python train.py --norm_eps=1e-07 --qk_norm=true --parallel_block=false --extras=["local attention windows", "shifted keys", "gated attention", "exclusive self-attention", "attention sinks", "value embeddings", "a smear gate", "an embedding shortcut", "capped logits"] --beta1=0.9 --decay_fraction=0.779
Each number is 500 + 25 x the weight over the matrix's rms, rounded and kept within 0 to 999. Layers, rows and columns count from 0. Numbers have three digits each.

# down: layer 2 MLP down (transposed), 1280x256, rms 0.0735, rows 1195-1279, columns 128-191
# up: layer 2 MLP up, 1280x256, rms 0.0805, rows 1196-1279, columns 128-191
down1195:513450483516552463482533515532498467543519541526477552508522514491506470507508478468523489497517455535505519483515485509517498500483486524471489512468483507487535526507522531541546522489503532
up1196:470519506497494472534470515489512512496479501560552546459534543503524511491541491449511483491506556457511458476491523458532461515514494474513549523509538468440456515497522451497550425510511485
down1196:515451533502505502513481473540547516514521522447485510461561481496486493514470487488467544482506453497471509481464481466459492497498501516532490575466531518430492505533497484530486529539564485
up1197:521498484480468492492455561510476493467492496538479475498467532512537472496500497493552534503507479490504496481507499566463550482473518489520521483551480502515497539470497534471484492519525485
down1197:458508474513578505504510471515453484509508513514492507542487512525474464510480514493528506494473449469517483483495498502482524456501466489538515506488480499530482488471479497515530485493453522
up1198:530490477508471459494499498487482520486508473520530551493501514461503529504544498485484488492506489492472461498521453480469497449548504503545493513507547484508487531469512525468541493511513506
down1198:493450511500512500502529471465578461472514514513512472509481514509514508476500472471476477477434498467492535520488490527462510486489499497508470509490539453476487516504547543494504523471486492
up1199:504529526495498483473474479487571464504520477512485522483471486510493483469537502485506488486579512531502511501506489478506512453525516502527503509466495522480478508458498485509530515500531507
down1199:481507526486505504503502484491492499482491452518445496488504513457516487518517518475501518524506468470508491499542495492477533518471490535523477512481507538548495505481409510506494528500470480
up1200:520542549512477509476493513484542495457524531490504488483492492527507499488530503562514486514488502540449496479490488517515541465477522478477488538524502520505544503523501481527486524556528495
down1200:514459512484498500524479509485489476515497525514491485571514497514518534519495552495487490462477457505516486474481525503468487483474508555527465522499498525516465502534500501485450512462499508
up1201:482470497496513538484490478511513496427478515528480456470494494466486533500518496486457493484491486539478501550446488501466534489477489484479524541491473508458498493493481517439482510528499491
down1201:462478508522459519470527498512417454524493485513521512515500492521548547490484484504517464519494504527525508501493520465488549471483517502485508471512552485453509531478447479487512546526462530
up1202:481507488483505506484538505517522509506453505474498503475451513518507532488534482542479531535489440492522535457490540501518508493520531485521496492523459525452503481490476502506550467530496472
down1202:568506474512467475459457484499495471534485529508494544473505499459505507479492522435540509580502489513473474514485473494481533498468522483448495481456517460559503500518510515474526493495512494
up1203:503475496511478444466523503540505479513497467515529528494537565530482498458489514508508514523576478487556466533484432467477523491535429438521533523517486510463493519472538487528518502531540557
down1203:505497477523514510524493489482502526470479537488485548428518520487456533547485480493487519468505445479497525512458553500579507545472519519507524519511508482464518500467506488464493488511474457
up1204:513514441446479491512488469485503485509502461547501500489504533503493467538474484520492485470541511482480456554515454466461551502525458460518447530495449479486487505536537456488526467560497538
down1204:481491503527465479491531512489505509446472557442499537456504529457503517447511491474501532503507532488505482524521484504463490503484495524531480509520492499511497500537532532484504518513501483
up1205:528473484478504520536541526519512498472515467547492496473496539514534518526503519547492505468511499464479467529468466465486503511496504499505460486496488525486481495517552461530502486523505522
down1205:470487502493524522483460495474450531446538526539466507464482453479521529507495542505473514503501543476508509427523492557563516525509459507512501515496534469490473535476517478486489478542467485
up1206:514494471510512481534504515516507515528520532495505494485534472469564508521550508533535519498536497496513545462525492505495541472492482522490509479499519488505480502464534509509481515538524505
down1206:494525481519500514482469457494499513493461475497476493437504503519499509428521508496535491488520517537545464491489446506511536510504501494530482456503477451469519502466451485487513489509530535
up1207:485486488489496481549454489473527501475499517487508473483472491520455510517564473535482490480505510486511502486487472558510512502516512465489490529542483470500495486553497526494496495504495471
down1207:484497491570490543427527476471485489512487465492511532500483479511504500457530494466503518506490495490493494492500463504529494486521497506523503481463487446511536500491490494511530498488502564
up1208:514517494448495525467479507482496457503499530536520489463501521488513475526470472527485453491501531476479475484508536455512489474519525511492519496479501482496525498516511540552503469523493515
down1208:548496508500520479501486518522517530487517522494465523492494477442528541497504487503459472502468554514506496513497472524518502452498486493510506509507505474511495474530509543521498502523492490
up1209:468549467521453488517491442493541502503499489567529500488532546514530541497480501499535543493461522515515483480553499515485533493489470515459508544484562499481496509479529482460502499502509524
down1209:458494514480498527496491505539486473454470487476470456526514543463452475457457534505522509495511550508523492482503487478506508501483444501456455526486519534482512504491461483471488481484477512
up1210:493522527484534490521508477505569507503468492471519504476458504487475535513510479525476532480550471517494484501466507507499493547518503519510489511486530491483483507464474504487519470527514463
down1210:496488491479481516493495504499516496521438501476543451534509492501479522524471481469518483530463563505496530488464486557478494516502502512492487458455556511464525495488467522507489478547508490
up1211:499510487509514493464515497510492509477534514513513536488498487501515481492493498486514468494500463452468506464491516488490507495442483500489477520473509494508476465497533486543534541506500509
down1211:465493525493481524519511519469515478524519522535494514497473516530491489509465503528467478586486506500508482538478476496488517458495503513551512489520512476506473485463488518480539506480510517
up1212:469503489493459475525522497518492491502503516527472535474519513487519494450485495451503495512524530487496504519496492481474554490465458485528536521462531528480490551538506528513465542485532512
down1212:511513474489450461488521495528483521511504504493466522529509518517490490515538525497506506481501480467518479527508513488486481517484501481508443468530501485506494518485500517491489487456505510
up1213:520496478452463496461461500514523479488514497540490527503490549480496505522539524530516499503496495544536497548480484482498519481502464481476523490521527514503521479473461524519494525502525504
down1213:502492490485513501513508536478513509465517492525507503451552531518506505473501511520515514471528508485506503442524478510473487508493498528512487517482509480504489506523502507471500449482544463
up1214:523520484469462483476491544492481518501499512511437496481481518535473501517497476465475450508467519490542489462492485472506531455500513486436507455530518463514507534525538467532466490522492492
down1214:514506499503502494470509503492495517489499536457478541550530498549508542503512550510482445513474493548490492520538538542521547498506528516505554502478497487474495503508494501508472483505508497
up1215:497523511522517513478485541478548524474470532519533521485505495517500522508503483478445536465471508517462564471520466487515506470516478493527535490538571488534458495512523531534479526510514504
down1215:478488467467528479504536501469473549546518497528516531492435451517535472483528537527523498554525462473499519492522530502508516526521470437490469458484524494493519460494515504472522490469501534
up1216:475494551518500495442498495484532480468506525477483498473479459520514491472545491514534506452529475527484505516462497529516566532454518518536480538522472520463514445497485506470513490504517499
down1216:505514490493480518483438475477510555553472510503488484481558528559497502502467519492484482501495489483495504552460520522496453505500546469501520509514537478520503483500488538482476480541514461
up1217:516509546513468422462482479534486474509503506500486520490501530530514508499525504490504459502462531476519546516457510493500519484496530488508512473480489510525531467468494507497464453472514522
down1217:521491546489501492477497505500512472528525530502464496497530506474513463481467514489491502518549495529486506521534503483510538501476496495536525497509499535515531514477487483488502541486515544
up1218:551468493487481485496538480446513475488488524482432528467486471488536495522536476483492506466531512524524555507539475503526523503512472474506554480486552469467548471474467487498488537465508544
down1218:512500537549535464457466523489493460521573543528539541524489553507529458510537503533535536492499513510528476521501470482497451492512521543526490513505513495548496495503525487496526507512496533
up1219:481506490478500494482518492485492481483518507489509528489502484518507492539533480486512503511527472484481446504503445492509510508533473495486510495497489522496467434502496508554492493488502529
down1219:496505492491519518475525525475533480457496492527509475507482497496493557495502497479464470506499483503484518501544474484488555544451546487487525502505514522465524466506462493494500513527548483
up1220:514538544539463493482498540455470468501536518504464522477516499467522486484477504516460497506530510537500533485538484494501490514525534493506472485508522463522510553514469459496456516492522473
down1220:489469519526465534477466523463494507504478494470464505462512487454495553509516522518446481516478491476509507516517502497523482473538469472496480524493472477519550523490543528478491481505509521
up1221:536532551541508500496464479486511505496491444477516524487505528486518471543490495498548507488488519461529515484494468503459505509497503461480514499509503479498483478518507484486525485531527447
down1221:483519491488477488528508480482519478469493468482522529468492465458500479528488523476497492455536491500541505483500500503483508489482488491507525518460539504484488499446451499507504513484452504
up1222:490509478519485490503502460535505487487518489522481500507511520477504533485483492541501487507500493481459517547533473506503489503462514481516492495494515507472515517504479465512504507524519492
down1222:488484491508511489512522522525526472498471481470526496490503485500507487506494498469505501477497495452542491472461484514505530486505466499519479480510491528523491494486498504529534507446514513
up1223:452495508495520531559519516526521502499499506503509505493467481537452480519480469486480539469512479510478538480503491550455508507470499490500525478501501476515508469487543488520487513484510512
down1223:553516512506470506485521480470473487512471505521488497518544498478472478490528511495481493532530526507516484503510472505503504520520514531502483507502474481512498478507462516508500485538487517
up1224:517475485482486444511486552504560476514498503508415509476494561484482523515509519537483494487506475526468507523481503503489514480462466474500516483514512511481529451480559500491486467538526521
down1224:476531519504497478536534528504531540500506479545499520519498478486502473517520513506514484499502475491587512485515465472497482498493528535474535513492503537520491511478460546521529505525488555
up1225:478479507533510486524492503462501506497484523486450472501494477540489484558532471481446474486515518504476496495465488489456479506524462525516485503504540503521535475517505517486487451505518537
down1225:489521498479476481476506495530557492506459554530512486528518486477566530465527490468538509492533454525503492479519498460504528476495525489443461490474520498520503506487506502475497523490498518
up1226:470524487485490499494523493451487487524540500511510527484465504513476507547492486503502552461506472512557535509548514501535480480515511511547486474517535466443495484466469533536495458535501499
down1226:504507563502499509480546454533470497514471508535479497522514447495516522465509513528513508519497433507481514554487488503476509446504509484460478549515496476507519502542538551502479488487457488
up1227:496461519537488502506496493496497545516479474499505469507512507489544540560487506494458553456526504494467508519563480470507499500516486444529532511504480456527535535489499487513483503450508533
down1227:523500485501527479489495495500478458494449525544504510495517497486539482470482505549484513515500504473472522507481543548506498474499494505491466469507430479444480524491472516519482465517508523
up1228:498556530463503467469493515503487474536496485520454495490521466502514475512509513503500505535521516477492429499499499488486542487559506512539508474482508484520491497490496483544469500509494518
down1228:488495537447527548507503474499525499521493532498492511471504482494515517520487499499501468480450543497466471515464520489476514515485523552545494479504458471513498482481506484438492525490461472
up1229:462500525505462518481502520453458490500532529541519488486477543515524529452482470495532524493500469481497530469530522472515490527511475552473494513513511493496530479471530502528513520494524449
down1229:477516492496532538498439488512529507523513456471450474520472479523451452504536501494500525475502476513520456497547482496479452491518497469563498473524455451540483460470512479515496515501507502
up1230:502509530502468500487485510521525457468486505500484502493516500494493496535471516476456512475459491513526505507457484466441494453481502526488486482509499497482500489506494473505532467479519499
down1230:482469524474526496534537490486482522508500510513502557597515504525499508519446512507491518444459522489525514505514485522505558538532488494536512437521538473529500505505533469513486496466524510
up1231:505486537475465469534476477552513469502545494536529556466484510494529492457527463443510484513488509484516491491480466467489518486497498484539502465516467483533488544466476488495449484510497515
down1231:508522559496483493524489510499495435459492499522521502476525485455490505504526504477459467542497461453479523476523489532495481525505478513497507523506517516528460509493479490518510460498510475
up1232:482496570510534487516515442452555501526556480534505490497462522496511484554469474501517495450522466486525472549511429503489467494494501516537528489452481515466474491465497471479512532528523481
down1232:481494464499492496523499470507510519483489461490490476465517516497498464521434486525468505498471539509498486454519529489501479488512508481505461507467471488499493556556490506471520485539517512
up1233:491469500540496502467423554479495484508507479484465501474540504485503494520494476476496496495496540475554479532445496476542512485495429519499469521523497477479509532534481535514474517498506469
down1233:492507522505489487529513503490461500532494476481517513480510475501522451447487510507467482511492528533539502500469484480490479484505514450540495534534506475516459571535505466477452476468508495
up1234:501494512506484477542490563460509524463497498487455490479533495528495499479541510472471549440502506547489504494494498546499504520479523488534547494524508510576479455511516475486514474475499514
down1234:464455520452482509495512465472493479534493507522448519399494474465507552473497460492535500511493501515535517515434490521507538519469506534521513515448523494451472522517511488543507486485492433
up1235:473549493508515495451494473512504471497515457537477497500528465558481458490506518517497534501473453527510526457518447487513513517484518479477475474529476454513508513497543499520512468496526513
down1235:463537478518496509482526517537539511521483498472500507525478498450490547504498526540491486510508481548486453480488508529511470473549478498484479512475514491476493485505490419448493505517489530
up1236:520544531481514531464530548529494516511496492521479474481464503499488513508475487505500494490485515534519457511468506465504473456548476488474459506468480507479492464520546478555524497539534472
down1236:507490464529534542455523517514496489417516499529530512493501478461502484481538521475434440493488474463505471531450534496478573538481466514500492533541450504446466521467497505508520505485501550
up1237:484454539514500492471499510440501518483523504532495501491502534480498523486484485513468510453475505521502519457499502513481485464510465450465505484523533466466500558472513556481474489463520469
down1237:525497469496497529498527501484481479478473532484462501515488499533498501536493533509512525479491506504491497481535498529496491496474505501543478496450509467484488509501499466515527543453521471
up1238:460509537512500455496533511513468470535511485476478474494474491496551482525534534531466507473483508514527560521504486474474475481445547480524502570469510471512506515524487477470508502512490472
down1238:504530503461480543463539490515467474480486517498566501487456489484544477499492461484495489468510549510550491541485516478506504499469517475515500512465538525456496527517550491493542503491502461
up1239:498464539484487505573475487510505513474535450493486479490468458521475545456448510533529507518509489517522505474484514523491480507545469512521471538474459494500483470515482545464525509498504513
down1239:463521474453523543509521498452487539484485517541500497483502493434520488514499526485516491520522523486494491539500499518541492479496516545530499494475484482509500465541511509506489503468527494
up1240:500515528510515478545513493498502485516518501504487515494505490547462461496497484502442503512557500509518459520535506477477525454517518462497546516538490519481466540482542468556467532527516515
down1240:499461473475480497521531466464491515544475481514495475488492500490515515432520498457479483493449476482543480458486480439474512482492488474491508496485526506507512471508496444495534489475493502
up1241:529509474516485526506489505524518490493488475510491564504447459492505486507501498485520432481514494510517503475521463514509502463506560463530582507516477556456496531506509520499501503528476575
down1241:495487513500450515501495480500505472509497485529499461457471448486487471493502500501483504517523521479475484485498530475462576474480485553527450505499499512523523497475489489512473465542523533
up1242:511473543475435512551487513484565513482544542513455498467483529513493515525483483517486547490511551504487523505522526491489491425520448500503526460496527456488530494484522483514508515477484511
down1242:456534519490533471469491498522512506492490466498508482528488535482486538492500494507534477479497488555533522484481461468476529492455507477494500486527524528498481483478487529490490487541525517
up1243:476544506461497542511514495465568454476445492543513512488496477517527517517500487486494526493486511520538485517487528489453516514508467504492543498497508479500480508531498482461493490474527499
down1243:499524494488529551557475534514510503510535508508465512543465527474479527482488543486517444564454481531508512524487513506512483527525476444523494484532514491523467483437451501487500501515516502
up1244:450528475488517494503513465475515513496507551485478467481461454485512509460520478466512517482521550516573497537545523509517506501539516506514560528491483506444470490490496486485452553454520531
down1244:511498540575487502524498525515519462466470510528536511520448527485509514538532537529515520463474504558514515475445500525480485479515510481485540480469491515524524492509521548516492472474469512
up1245:497487533504455484531501483487503509494481477490494506483450485514498501499510472518479485458524513486494486503479497475467503474472446498486499505513498518492510556515526543503532524506512506
down1245:559494553459518494488507501460471488533548524487464515502472511464506513445498517461506502552524476538470502474495499515477456507514488477540534494488540450511507508542488496507473438509468478
up1246:478505503435512494528500538501489508496506495516521487482461507504534564493474540496520517459537527524460563474544518509485505522433485532494507512508474476520495486512481491521502467488517523
down1246:522502544543490507463502503492531547473482496535501497408523501490505494487481506499503544491467513458527461519457459479492539508462497471486469510455483511542476517489526485466503483539524478
up1247:516461494495510514508494495461512541508534488562500486485504540496479492461527518525470521464541484502546478442528479476502497493507478507511557502520550495541485467502472529468466496485493471
down1247:472472516532492527516509535534506458485486472482483518482490514511504472543511466478529528421494499534497537511533531500523472486474495506513525467529553494484467525486537493488512533529525469
up1248:451530562497519476479481488481532513471505498474475540483484518504482507474511500520496515488525457461501528515473448514512500491545479510506466508485518482531503470524512527453501494430488492
down1248:506505464536491460470509482470525501501520512497500504515496527542437506475513464477477509523540522531504496539457524470480478511535496508528521498479526496497511473521478478485521529450488453
up1249:472468526489475472523486479479504501479500519504502486490513471559496513498500503497487494522539502500512488528490468453452500491479500493489525527504518538483502477521486484465488495536511473
down1249:530468497516523524493521466487487486502531504508478543543491526485513485495510477491480502520502501550453481494501480513504506527464495479490500526458494522490494492459503519486541556501495467
up1250:458516478510503441485495479503500510509527489534510516474467497490503496490527503502486491486477463467497472515531506506431492499485501496521496482509474489510535514458515450555499459548503496
down1250:472507515479519499485515503439503521479492535459481469491506491469519529517522501492484523509465505475496473505476523492460520497516504505486497521519496514494534495474515483480472499526468508
up1251:503527499530498437495509497510488536501489493538512518504524482456518494486473508465497492474461514501493573492460471480490502487500488486504531474505542483480468527467520478498455485508531504
down1251:494491504472465558513497506501473491457491553506551487468567512467455522521496462532484486501518530494487453498543530483463539497467542487525504498477471471515503498505538521480496451501498475
up1252:473478516523460481518496497517527541500457489547473531490474531496488479479472488478520495497491496493523451525465509459521533481495500454503536560495483536487555457540515456555513520554502494
down1252:534461469450544507517512515513490525476478500488477486497533515464557525503522516482521505510528497514485530486504523517501511496482474480514458485504544516520488492488456513457492483452486497
up1253:480530481515540498475502517535484511519493474494496508495515522510515518502481494478544472506506503513513549467512491522499491486508475469510521529524534502505487534462515509493493506495522507
down1253:496502488468519545511535515461510491523494461473494508494500497504460526505507520497493497490500526527525518472464485525525544508518476483524514492481507489511499489465506521532492502499478463
up1254:517535501540521530470419511506470449486497503538481542485533517454455545509498493528511491479441551496472500470527490479517510532459501456501487536513534459480516498494545486543469504553517509
down1254:461490502519489545541476476507475447485468488548484497456495469526521489498515455512475509516516484494561495492551493536499521455506499523524450567537496501485503474460507492518506456543485484
up1255:491496479487497475514491476485545480496474551566507488489481489507497510490510504560507499489500480532482482521493529514507518507487543529494571502496494485482524496478503475509483531522492522
down1255:478499486472534517496530495518491561484490537489499485485449508491519562456510466498482469503512475490512501510495534529548517514450464490488482471522495480493459451513541479455526446464550502
up1256:486475545494505467507473488469573523526502515589501542509442548544524488478503486519486469496470456493485460492460485489499507485523488507553502489497478533505479502527559490513504499500501443
down1256:465515501476530552485499554502482504459516513502497478496508528500523491489497512456438542512469523516511499457471484512491528488513470518488465492528513462484530478538427525490534472465482472
up1257:463539510490521521525547503492472494497465530499572507459453521490506502540523508516506520502516500505494526438523516474518537489472474485485475499494509475446482491459466499482520482466508541
down1257:493523475476477475481472545469533487541492494535416477487535486485498500459520454495510508541504474501513469492489500495480456494467514485495476498516506526505482482480472505552457537450496530
up1258:478485452508481490472496492505522478442525495508477464490516497484504506462528511506512492466550519500514498543506498489502539458483494536502502502465477483480516519482497442520511532537518531
down1258:458531501511547486507480485497518508490478535467509519511457465508456503499509517454503534479504541517516518496492519519499469507534523433518498482520477514475497492436519490544456508497445513
up1259:500505546473452494513509497483518492466514479500514448483488483465498509524509466513529512474504484500514514523494495494472518490492489500482536534540503541471545493545491493482504546470524482
down1259:511502557477534507508516476463491519502512462493484526540514510477498532489503469512519451531503505495503450521467486551488469539471489527531460540485491541513504485468496498520470526539478489
up1260:431524450476485524484513486505495452465501500539512535484482478488523546497480523467526494510503491525478470506474507520506515465511479474491478499474497510472519484521507514531486567480521491
down1260:524472523524537472467448550507469500546561481515512488468523497509476511473536466508492521495518502499491507509507535526484483538452492508491511488508489480519476506457536469545536481465516528
up1261:502512508475514554479481533498548533497482496567477510483505502469540494534501517534478519485531481515515548503524522477501496461499531488516531492497485503516533519484498531500505457474532484
down1261:513492482520497528498544511507469497483502485475523477516487516504482524518459487530493492525494476463449489462505504498477469521516470491516519559477518488458511511532541503497489536519509526
up1262:508508530484491519522527497499544524495446525467491470474433534463490476494511505494513489481531491518498537508505518464466512491478506511536510537528468501492469462546499485484530497514545494
down1262:510520526496525549497515454500541477509510537523494472488522523488501502479460470478481484522499463534503451491523527487527533534494549507512506524519475492556519517439524474500475488490434466
up1263:497494517553495460512491510489493528515514522480487507486497488521526471507488475443514554487514470482473533495503495480493503513543516469487547493510509470463479485517516518517542458515558525
down1263:499489519504494512510470516477496498473473485502499521537474496505505510488484439507496513577450494501498490497530496461460538538447523466499555550485517481525542520484466513488481530513469482
up1264:512497477548494500479506489544490506488491490492492485479483454455483495506536478540504488499501521494545484470500457476488541508461508536468489457529510483491549481532529475498536514547500513
down1264:459514506443528508503456506543567523491466513497535506529471529550478498452490524526501511444484501506499501486549509495552499501487527491518495466461473502528491536468466485478470528491524492
up1265:472530512538496506516476484462562471513517505519484458468496467486590503520543497522555507493531521552527490452509514489485514430482506487501553494512521491511509439466524513497503513517519498
down1265:480490553489514544540505479476501512484508526519518512470556532493445486444475489498469511494473488496555521473479490497495550496514544494535492516528507483498495522554498471510489461526474495
up1266:500461537551473525498470496495479491456488487510505479482509509490484489498499446482491526500489515513514494478481497538468483466532508495515515530548507504482515485458508487504500496510508502
down1266:458489505417515489481517505488505535530502463532503504479494491484534498508479508479498517500526504504487509493500482491484527522449502520503518498473478480505512519526463519471509514483493493
up1267:503493542549461435514469500496501445496506494499511480492482474507519524494510457463461501452488512488513458483497470469469477438514537492485501506507563479510525479501530505559490515524498510
down1267:488513499477527518500522519478472527543492485518499468494442470484466519453462451490529495509511538504479499519549492573507467510509494501504490486494523507505490529484517500501526519491478517
up1268:477541484484474512510522508495528493463507536463520488471538478471492450530510519552493537491538517491466500483482538516449514478455491496512471496473490506494544513495477487482457520445499502
down1268:517492454529507492480489450482531495477498487480512481440474509484490477464455495474452493528559516489525442497483539455531490512507489552525480501512542496486497549499499541507545471546486473
up1269:469529469495461488506499529503509530515520496507499528474497492517517474458457469501498508485594484528513503514500525499482493462536529508517522536541519533460500520525515483498520520504516534
down1269:492495503521503507464503466484548477499516475540489502527477545510518499510497488449508533516494446493510559460503449500508482510528500504545501484503504501488523479498476519463494516532525501
up1270:467494527521487493503453487519527502499484492518473548481525534493478512520518498453511506516544489466513497483470482515517512498540534530484510515494502501511499475473504495494474479513505492
down1270:523481473472502513525502499486493488480442469508493472516478496498524456491524507519530469483532520522504489512498527501503513508489530497503547486473541528491490475481489515492500509501482456
up1271:525533491477508522537478478507533511509494497500507528485470520495559546532497514527490513437526515524513471449504487514494517506513523520475492493476504454544486543525498476549487497535502477
down1271:495487466491497541499523532523481497494488445463510462480519503484449536531551493518496534522453498455489528520516507481535484520500489526478491528509507573464467521510511517512532501545496483
up1272:480527470538492520471472472457499513474494492540496512473506488503506514538460506464525548529465469483491490468492457491513513541509509482497487482497552475504481512558489506452437503505514470
down1272:539486471480454501515500521495512481496480491509473497463494520457448493532501481480530527451541490507486495527499489513453499537508472477535556492468461529500475459493554505536517469536478529
up1273:468519466480448498484503497450474515505504498538491518482520467519485493560503507456512486503476472474486512465528497487454495449459494497526526522530514484509513484508531470550476483535530478
down1273:542495506487538454484483513492463527500506518508502534587514506486497477515500488520489465475468528561524482498461499487465494536497543522556498481471542509545487462489496489487504479540477515
up1274:498514528516486472484488519484519474467519477577490518493444534467523509482503446495473473493488530506500498514486533508506497475498539504523499494545485496455462488503533497545549472496488499
down1274:528466516499492498499485469499515515479523474481497524542466516477492544484533532487506528520494481519511519538483519542497511528522503486512509505482529498484472495511526541530495477487496464
up1275:499529514564492476489502460522520518491499470492491558498512526481482493487451492499515516471500528459480512481488480493459485510515534494519532512493474483485486491478551511521541520497518518
down1275:536463518502491546532454498517511433513524521495510462506483461477413494516511467523452516529518485535492475523519454508459481495510506454521464527489525507452520469542504487478547499500511481
up1276:466494504529511508505515478536495526498567541567503468503515501489514486515531437479507498494496452484526525525463506477512516512536502494529513505472478475473463527503515463490478501511536498
down1276:519519518464551492532502459495530508467486503502516496491509470543514570475483492491525521499486512538532501487498497480516500504529531513514473530520464493512507457492530496518540500486450519
up1277:529496524475492538536512485449502511505495512486491470492502523481508493518495466488485507528510511473495482536516538475465559515529483501502489539483473486462510523442522521478510520501520487
down1277:510478515514540540453472533506549500481543501517473545523479533562511535511474472453517529440486494522543484457463545484531522490506463492501512506487528566497508450512541530510475522499497479
up1278:469495541548520517493480518488543526493469475510529492476472495533482571508487469471524525523490484514524549509508466514498541518531497443523538490529530522458474519530526531528508497500489496
down1278:486493480485514516494494503524466488507484533530522510468458490502508509492492482479499490513511510523480509499507475481451482482480507533495480503522488498518473507529512505499490456520539461
up1279:471462490515505511504526499417473488474506541511459494502511499488549539505446534443488493498496508492554491516488511498492510496529556465545539491489531493463491490451563501489467541519547544
down1279:508465484509516502499530477462523477489478502496496511500493515492502517477512490476511500488474531502498472492466518534526499494476504491495463520526499478491541509519456511438467493472519505